config.yaml
rope_fraction: 0.5
init_std_o: 0.00368
optimizer: "muon_variant"
warmup_steps: 59
schedule: "wsd"
final_lr_fraction: 0.05
batch_tokens: [65536, 131072, 196608]
Each number is 128 + 32 x the weight over its row's rms, rounded and kept within 0 to 255. Layers, rows and columns count from 0. Numbers have three digits each. The size before them is the row's rms in percent of the matrix's.

# layer 9 attention query, 256x256, rms 0.262, rows 166-173,229-237, columns 0-255
098:139163177133180094114133161181056198166126127130074104139089175134120134139167077135129083151089127084135140155096169105143118163127116161050169103117114125114145169157145126088069113226100139136108113127163118093120083200063093074127093092118101210126132118128110113118173127094105099109144165176110119084091110136160137098166105231145144136125146107129154163129115147115069081108112139137205148109168069161092151134150186159096091188138136135157080173128128107063176143121139113120099099118132090133154128122148135168128166126084126152092142143153106138132109176150127168094128132140116137116116095164101157143074114160128129117123087179131170129158079109157094147098182176169094134122121132131099166099198153113109118147152065122110104079206117120159170127165164087
096:186094100054129147101140031185167104115079090110111097170119151103138128105138136163125164145151046104173158090147098052123177073113135138093111116157115175137114152106215184117134152160127105107165125162136103145098107120137154147116133108109113059192137122115134161127139147131095090164093150137162099138154160106156137134181157181187140138169166128121115097140125109147050095108122101128060151193138098141145102161126147109130167169087176151112123137111149119139127118068126145123135107123128075077156109105121120150113090122064128145140148076161105084109158136053167136187196161110145137166136100114136127100134155059124165109153134153122201175083158107107137146105135160194089131172156134138125203139106158156108061119136166109115111152130200094088120135157140162
103:126154083168150138112124130127179149127095060120114119079100071134127043139100132112117125195143164108149123078168151136131069112154070150128076154092086121089138041126132119152156201115135105129122085167160059087121160111124177169117148103172159166160143136104160093120114156130166046157158114155096136129087143111099160124154110109151123167108103128088109057139089136075149112154078111153107156113082108106086071125182149177105197134152158121104113143143089164096162152118127160077107082132145132109130175157144118184128134111114129083140106088120150155143139115173132162068111084102186158130086127097174177142071070119144119079132088143177099151166184152142084119177165162131104140122145121112184134178104125131068075104159169127167133145149134174117081107156091088
097:157121130082153120143131108125136145134143150117156153145207078112181150125111166097149115134161102140130109169128061184147157102109107154155075141113127126095098101110150138124093122154183145104076124102161090165073107121097101206121164101104108090145158154132168122156100120149131118070110146109171130162108116141112109107084165156094114165106190092093132147111102091093045116128130127133122109114132149094099144116113180168092145136164110138130188184084172137055144104118133207082168154138168134113152153168083109082071130136171068092142147195197184165120101146100181073153184112182180128078108108130159105134100137158147194108091098115169220121113163149078159097172149135126164164110120130148143126146107136100121139123114163121129104171138148178133079089105172210
102:121109145125131106127124124141120192171161142158111138178095125165118166122150170109102170162128150111167081128097134087179132181083156121149137108097130125104114181152162148103098187082089161125202125142102131165095123105110128114100118184112120130137116138143088127081078096102108142154158166088071094159197152116116123083117109103132125084071075101102066137127173111206076124173122211128185122141148113123140136101103151171137150158121152070116103156110110110182099123138153144165156104134161149103135170119118125132114071111133190183146105198124139154145142132146202163163083096117118203129172145139134136069109110109087135103155126100068125089188124121092051145145100132109176083120213206185148135132162119141121167118149142090116158136123194101134180141171161091
096:102144145078082146073106132064054106135170187107168141090148108122144212141146113198176094160166142137136077128094157057119082112099135130118137127075134154143160170098065109114114092093198055132163126145194135111192126105092130127150143110139102194151153110150086119129113110073155087151145126161168172148107139167128172142131159178086104137124173115128083110111107123149144074116170126151099117111179205076122084193150049097141123193199143127135119106099105127137124108075200062126086125140226170129153186114134115119109160157114136138099121129107147113146093113110178125125194127091164156115160173108122144101126137164106153148119149104095117143114099140109096090129106128133141140084090132144105154146166162100134175114153141154124137105127165138126149111133147068
089:112118124089124099122126161074128156064111112169160101094117220128154146166119123096119166035127092140070148120118104139141170113134093142178122121167111132121120085134162122157085179126138099130173181143141121151108158066127127148148118130122112107135087117087115122116103119233140098142108045133062201118162141103102109088161108169146107080116099109139141128113101156187093130146170144074139138108150158106239113153140143150101142186066108162197147148125134136133081115134150143124102125118102136128119089112134115187112085089127147161124144144152108103134168089148163118154071165129147159160117077129126163116134127123131149134058152147206120112131136136053186074074091118171117119132178131131211151080086117095100100142186093102111131166127174130113149180101093107
102:152135121132113109107130134096134145079184131127108136162126110098181103135142079158118156172070114148142105134103150149121143140074065128142113077148128120102089142103134110132114173107156130179120115129165152135067194122112145160155113118124182084159136092091069109113091138072137122147076165193150113090119095051157150082141148081193177109097144151130165196113144113132160170091191139148107106165158103106099020127168079116173132100097143118134147114155137131198088126084118157113203135133134175152140139119052196110115123174155082171090149148140158125164107181122092123133136147068139094137160111049127134078142088129062095120137103117124080172098081112158105101123162100118136106126082201174135122107201121091130132096116088143141197145122121147134139129154158098
097:145100119135125101120153122186125153094124133090131176056141097073137105102130141094150171184101129125074112128148131105132154115145154191115137106137132150095126144163134137141181087101073139128068122167131119119101200160190111126119078063138134138088130160145154129112118131152116179103141086117162148097125172136098136165213174122162129163117172084163102137139147148073166161091115102101117124046114131141100134119124109074160102118171116142132122099131093131193138091192143148108169104170173111124169067104141089116136114130165070206102067151172113174139042132122128133153122086147100123103099082120154103103160114158099112189131075131168102047135090103098134125100100147076126144196135100171059126100111169168105108143081093075075141116112112178180092094149152142
093:176137133173125106150098208093081149082155124148085083184158155109149103092115068073146167095124133184131105136121100139156116171110133093139064169118096144118109133153086133174162121128156137103135146159076143133105148175103119029118085134094115130152095185136115120151098120151036144058141119164141132117148121105126137080146124100168069158130125104171104159126147064193160159148131138124195169159130162157124133174155161118168139170126133111147098142085123161069074130164107124117158143078132139162130138102147151139172126134139121144128118194110090102138173127190174192161086111142064111109117149087141178129210150162103143134139094147099150146158093175191150106112107114161107114058137118100099091169112080085102180186101108105105164146103155141153193121132150127
095:082144113063136141129126161166131078140140073121064164141144085149171142168158152107153077119096103158159113129155152130112132167107128175117095171073147099141098154197147238131140073159133104156088099085133147098159161100070141133158113176125120131111089098131156121129161150197105126051114127150092129180132100115141159144130125125088167144145140094109121144124173096147174183130157118160066134121151135087065063125158176135095177081119164087073114098098133177125132186083091151118116099134131091109111092072102089127167109198024173155102169091166088131160181184154121082104132134102150135080128118143141159146142120126162104114164135091147187114080138162170160154150127137124158109155164189152098146120147155131117140108114096151150110132149096165157125152163115065
094:062136155115133094134091086168147111094109139146104154133125142165069117144157033173081060130078128130137108178115123159159169162123136200113099194098134154136150132161150130137167109089117123138127142165111096112112154175170119096188099129118127200078119105071108167092141152115128153153167104135142107139139107138091110051096135149124134134160145136152116117154124131152055162157147119134153149122102036125128120101147172099124127117136120121120195108120154101146150187046135066133150150082114120094139090164124133021163140099152160075136127125098157077091177150122163089169107126159121174138126124210187124127157065103131127162074141106117114100126107086165072184118180098157147162178143167140161155151145109150125111117115134181096099154089090147089088140173166111
094:150163155130101138131100113136178127156113158107077143102153135101118111132092123114099081123108135114122173145111090169142110120163130142130122143072133085130146130084161091153161119092125177105120150164094143149123140071114139143125128173130026140121126124148137188130121147099170128162184172071139126119124087108129153137070133177040086168172142104183114100148124141072000120155116166105110085150200118125053072105141157130132144175130111137139126170063102087137108106139157217143157189072140198197137134149155117122143136129160109094170138162191132172139140152150120124178154114161122113106104086137145133150097118171062123169100112128164147156137081111124193138100100087137170153065126109142135142160156123131116167130063145135077105079134092099085082099146136098
093:166067090093122145130166126113144104114162117202200172185081111142172078073122175148100052134129103125129155131092129133164159126090138119107148191146157096133143134083085166184131173119110171125156169152119069093078114151139118082150113157105096154126126134125100064145149120185055183144076132168107125118148195124105125108061179115150172132163199143136104143127093123127158177135170125126131128119148102082134111128119083121140119038174142105070100101087077123172111131133095068151130110126126131171213096117124119170123122071132101115102104136164152158127141164111193141126087134123108162106145176063101154127144107102119098064151172166124133183126154096143060111128162083099186168128104190154145129127142086097153107062112156137121151143127130126113133107129100111
096:135106149064151095102096150132056189141160116063105160154125088129096131100132116143120119085154121114088147070147151082148193148107137182151112161099150093140132151141102147108139069088141212155131154141125156146167159165141111151198154155080141138178129163134141106132105138071099155115100109129091136131154110108154115130130114160179130095130147153212108146091213200150155110104136157096185106057157103120112111105088102128141143133070085094085083156121153091108121126122123081165120143162153109114125147165145142175169152130093150140215149109107113150158155141085086152066158185116105147141111125179194183106145101115107107109155104100173177124137102103168089093080107152164050116119135124139118093165169137117132056160173126172090152153124115173132165065134175103
096:147179119152148148195185163108092150160089146095120172080161151107101065028103142143123144147097137158125096159120093148132107134107143112165181161156129120115126124108118129154133147110170125181125196111195163092126160135138085163187135087107134166128128106133097062155096211141184136166158121115092186113141102108132193173145139138187079148131084191128070118117104125138122095126168108113166124155086111175180099181110058157140078076096166118096173164119122135141116098085110122114128099100081133120103186074086091138130122102133118095086139115144158057125166126143078105121069133157104155161101104172084130102077110087126134131103220108114159147125116117119163163064117130156157097140136153172117090099143103136119149179180158099130136136104085127141105087075108135
091:109148125174137161160138126156148140146123211095167089137128124116117176121173096151109072193169140122143132150105094188102151154080173149116087094085118171176087101129145171162140101109176146094121125154138203083122159132149120137140145084138162176151200147149120142135119144100135151117071123173126143119135123121130134105084164048113147125178128169106106138174179092104128128119171118117061140098142149140122117153118156122095093083134139172191173109110164152149133178107141121155137120118125090111086111137146111081228099159040103121127156108113157102118123149223073145113082097136122138198168127121137033082151077093109059147171108094154140097117088118117100135108152094105110109062128113148066140104104132145203182127086136142141177093129132142092123115103146139
# layer 9 attention key, 128x256, rms 0.252, rows 101-109, columns 0-255
107:060151079158091147164126082129090125100102122121073101081103159115105152183117126121128097150107154154093109076105139088219166131113092137129112079097186079075086112159117149153148161109108183123101164170183116114142131134102126144092134080159178153145114143088136119138072158131197111182158141103157083197092064143097126160140146180102146148097130142163132167093119112137086086110135148133184112178125112122172122197083150162149079077126168130071131138096120090138113111153072107124114069112201116154171134097129097101129164058111135118164146159189138114135097149129107096089164115152123173138110102126128188112090114116134148162158170166064136104219106112105084174137125131088143099151170160110140157085140143112097154179147116138091163083089156088139088098084136135
099:130163194113099142156173119141125146078098147156125120088149122149056122150185188148087126148148139117184102187113187179124126124116107091115126174149054165159114157137107140077138118116153109180085156186156137149159128113051138113191124092154103136117114209088103073107168135129164125100118120074117139117133145058074149185125114115104117124158120118156081100093110128162104076105147092118034148166100107153125214065129165195154142133142079108167111115163133142150061149124109095128150145145174174118117079123115088131080168126101105111157182132108119154085082128105136107160170130132062121105120180113145066150187165097148153123156165117156090168126118134126123075139076120067097113130110158155129064146152147155167113102100159111151159148120126141125136101100092078
109:106106225171084174104143163105094187137137139148095180142129141130171131111118122124043089086106115114126104146140092127092094110183152115113062142136109105126137112088109167162147144166139139076121139130130094096174122149142123136146167141150129101132143110154132172102112172107183165127152170100130125123113119108113126167157100108047077104153104115155116122138152106136118135158107111054083176155121144139116118101164178163115093072142137193107071158170063144187134115186130144107157139088109133119117085129152087122140150146129141095193134115134101122120160160149177090115095095108159098131141138139122209158163043104119108094119177108096136173065074084115125138154078212130128192130215114126057115060130080056140107148106106076118103152141131110107122155137082115
098:105071159110112151067138061163093077193124145110144147166135175110163109138135207107107110093119128079093103096157155135119177149147145136097083142146199100148130078130166155132127139069159102136126139102094138102070151150133170149161146085178143162108052127064088144100138108155157159089126117129059111134112099123108152126149104125084146157159086148115118128123088158105040183105108145129116113108132089126102109140142189143149162142122081223145134152117113108129095171135174129132104173100102167112133125117127108132115159166164096021135122111104161169112149116058074117162143141101156133179188117047091153183085128132102157150176179177156148189100126081112105119110133111088141082083163123150097141137105127138147122141106094151121079098145150119131151097147180186
105:116087179185108145150135149141141125126187147082085166121105126049126133144103096148110096146181068146164125181132103107119133161133132148165104100105133137167114147101060194144128146103105096129143159200118117154113147090115123138078155130106131155120111167143157089120126170086134159103064140207153118151127173117097082055145112114152129110133136116192132159151141085174146105109145145132138108121078092156112129153162117210124176061109183167085194131175111070136106054125129104137173108105152089106148125123128076091128092175126093112201182128123157147152126148156111125077137172154160134145137118110148116183126085180157145138126107144118195150183132082153171153132067071104136090159151156134105144160133135118150177104192137116169105180103061122178109136086091178
097:145142101066133128127067116150180106186064164137088120151111156187138162101167123136100093173155136094172116149126167157132129072156113115102127171126103123128098171113103098117124104125132095157140129153082172176089154118076173075155109142166181086115176174073092111187152129188118136104119154112106093113142181125130143093134103132070140153128137135067148096099149099108074109179163141102164114122144159172180130131090225218093157146112103095109139106140093187171129093067146117117125055140092122111160146103081071131130138112157133092069117115135151142172162071149134096171135131204141148119174116113059140136139095106180114143105071132092088164117154145125119173095106165079175131060130117098122112100103101108102099148069151140137112102130141134073121152123092093
102:149108121114188129105114133102098161163179144127091127072113110203111139150108102119093068161105098116134165146089133043115111109146119134144167119062148138167145162144096145114163128127147179163138119222149190086103136147085104122112156106171101122113173081133113192178110125171093080127154074086078150047099099095134096142111086111092131140118104081150132170133091146144153148108133120165136111104086085144166173107100098141139136179152116120183148128118136085144099146128125110077185121108159133172137171088127151141128180173155164098093097167116141111124224128119140145130126164084156132153175181110131151075124143154115150143102141114140101091149179085126156122199143154080164077143097170171164179130155158178164157086171177179152122132124151125148191160119166197
098:091097153114125106112063060132082123172058115104105149141157107133091166167145089161064151078097128088147098178145093144122081130102169119153171100134137102157138144143168132100123116147105053082141137108144123144145227124111112112158138160138151119124104072109109138134097221138145141143138143129105121098085150111132160159161136123066156129134171126067112124130109097173173102150171104115118126096161147104210099137131115111152167160122096152119080204168139175153115139156168104145102127138139112094100082114074169129116152145119190179076163133076107125206156095138144132129027073130143133121148104198093130120067162172119104128124083107069079158138114133145115155125159165104109144121135105102167159103102141095191124157142097139119142105164123148145193190158065111
109:123162119188069106089161091139128142148151093083121164104081098142155102092104154110131121113135088173140115116121120160164110102120078109159088155120152117087121124131099101130131149068192175122115113185123139128126104146126103119116110152095176098150108124115091125139149135155123137118068087051158063126147082168081141143158131125092089123132120176174158131117111143085123145152113149135122117124147127175086039167143155144133143040102181168161119082112139053177110067157119110156163133142123133136078089157118162169113115200150108176095101129129179117139092103086189127131102163100172116150178139051152098109121128097063117099158102113180121066092086140174088085113208106144169149127123202128070131161180138129103130138165110085137098162071108122044145136143112109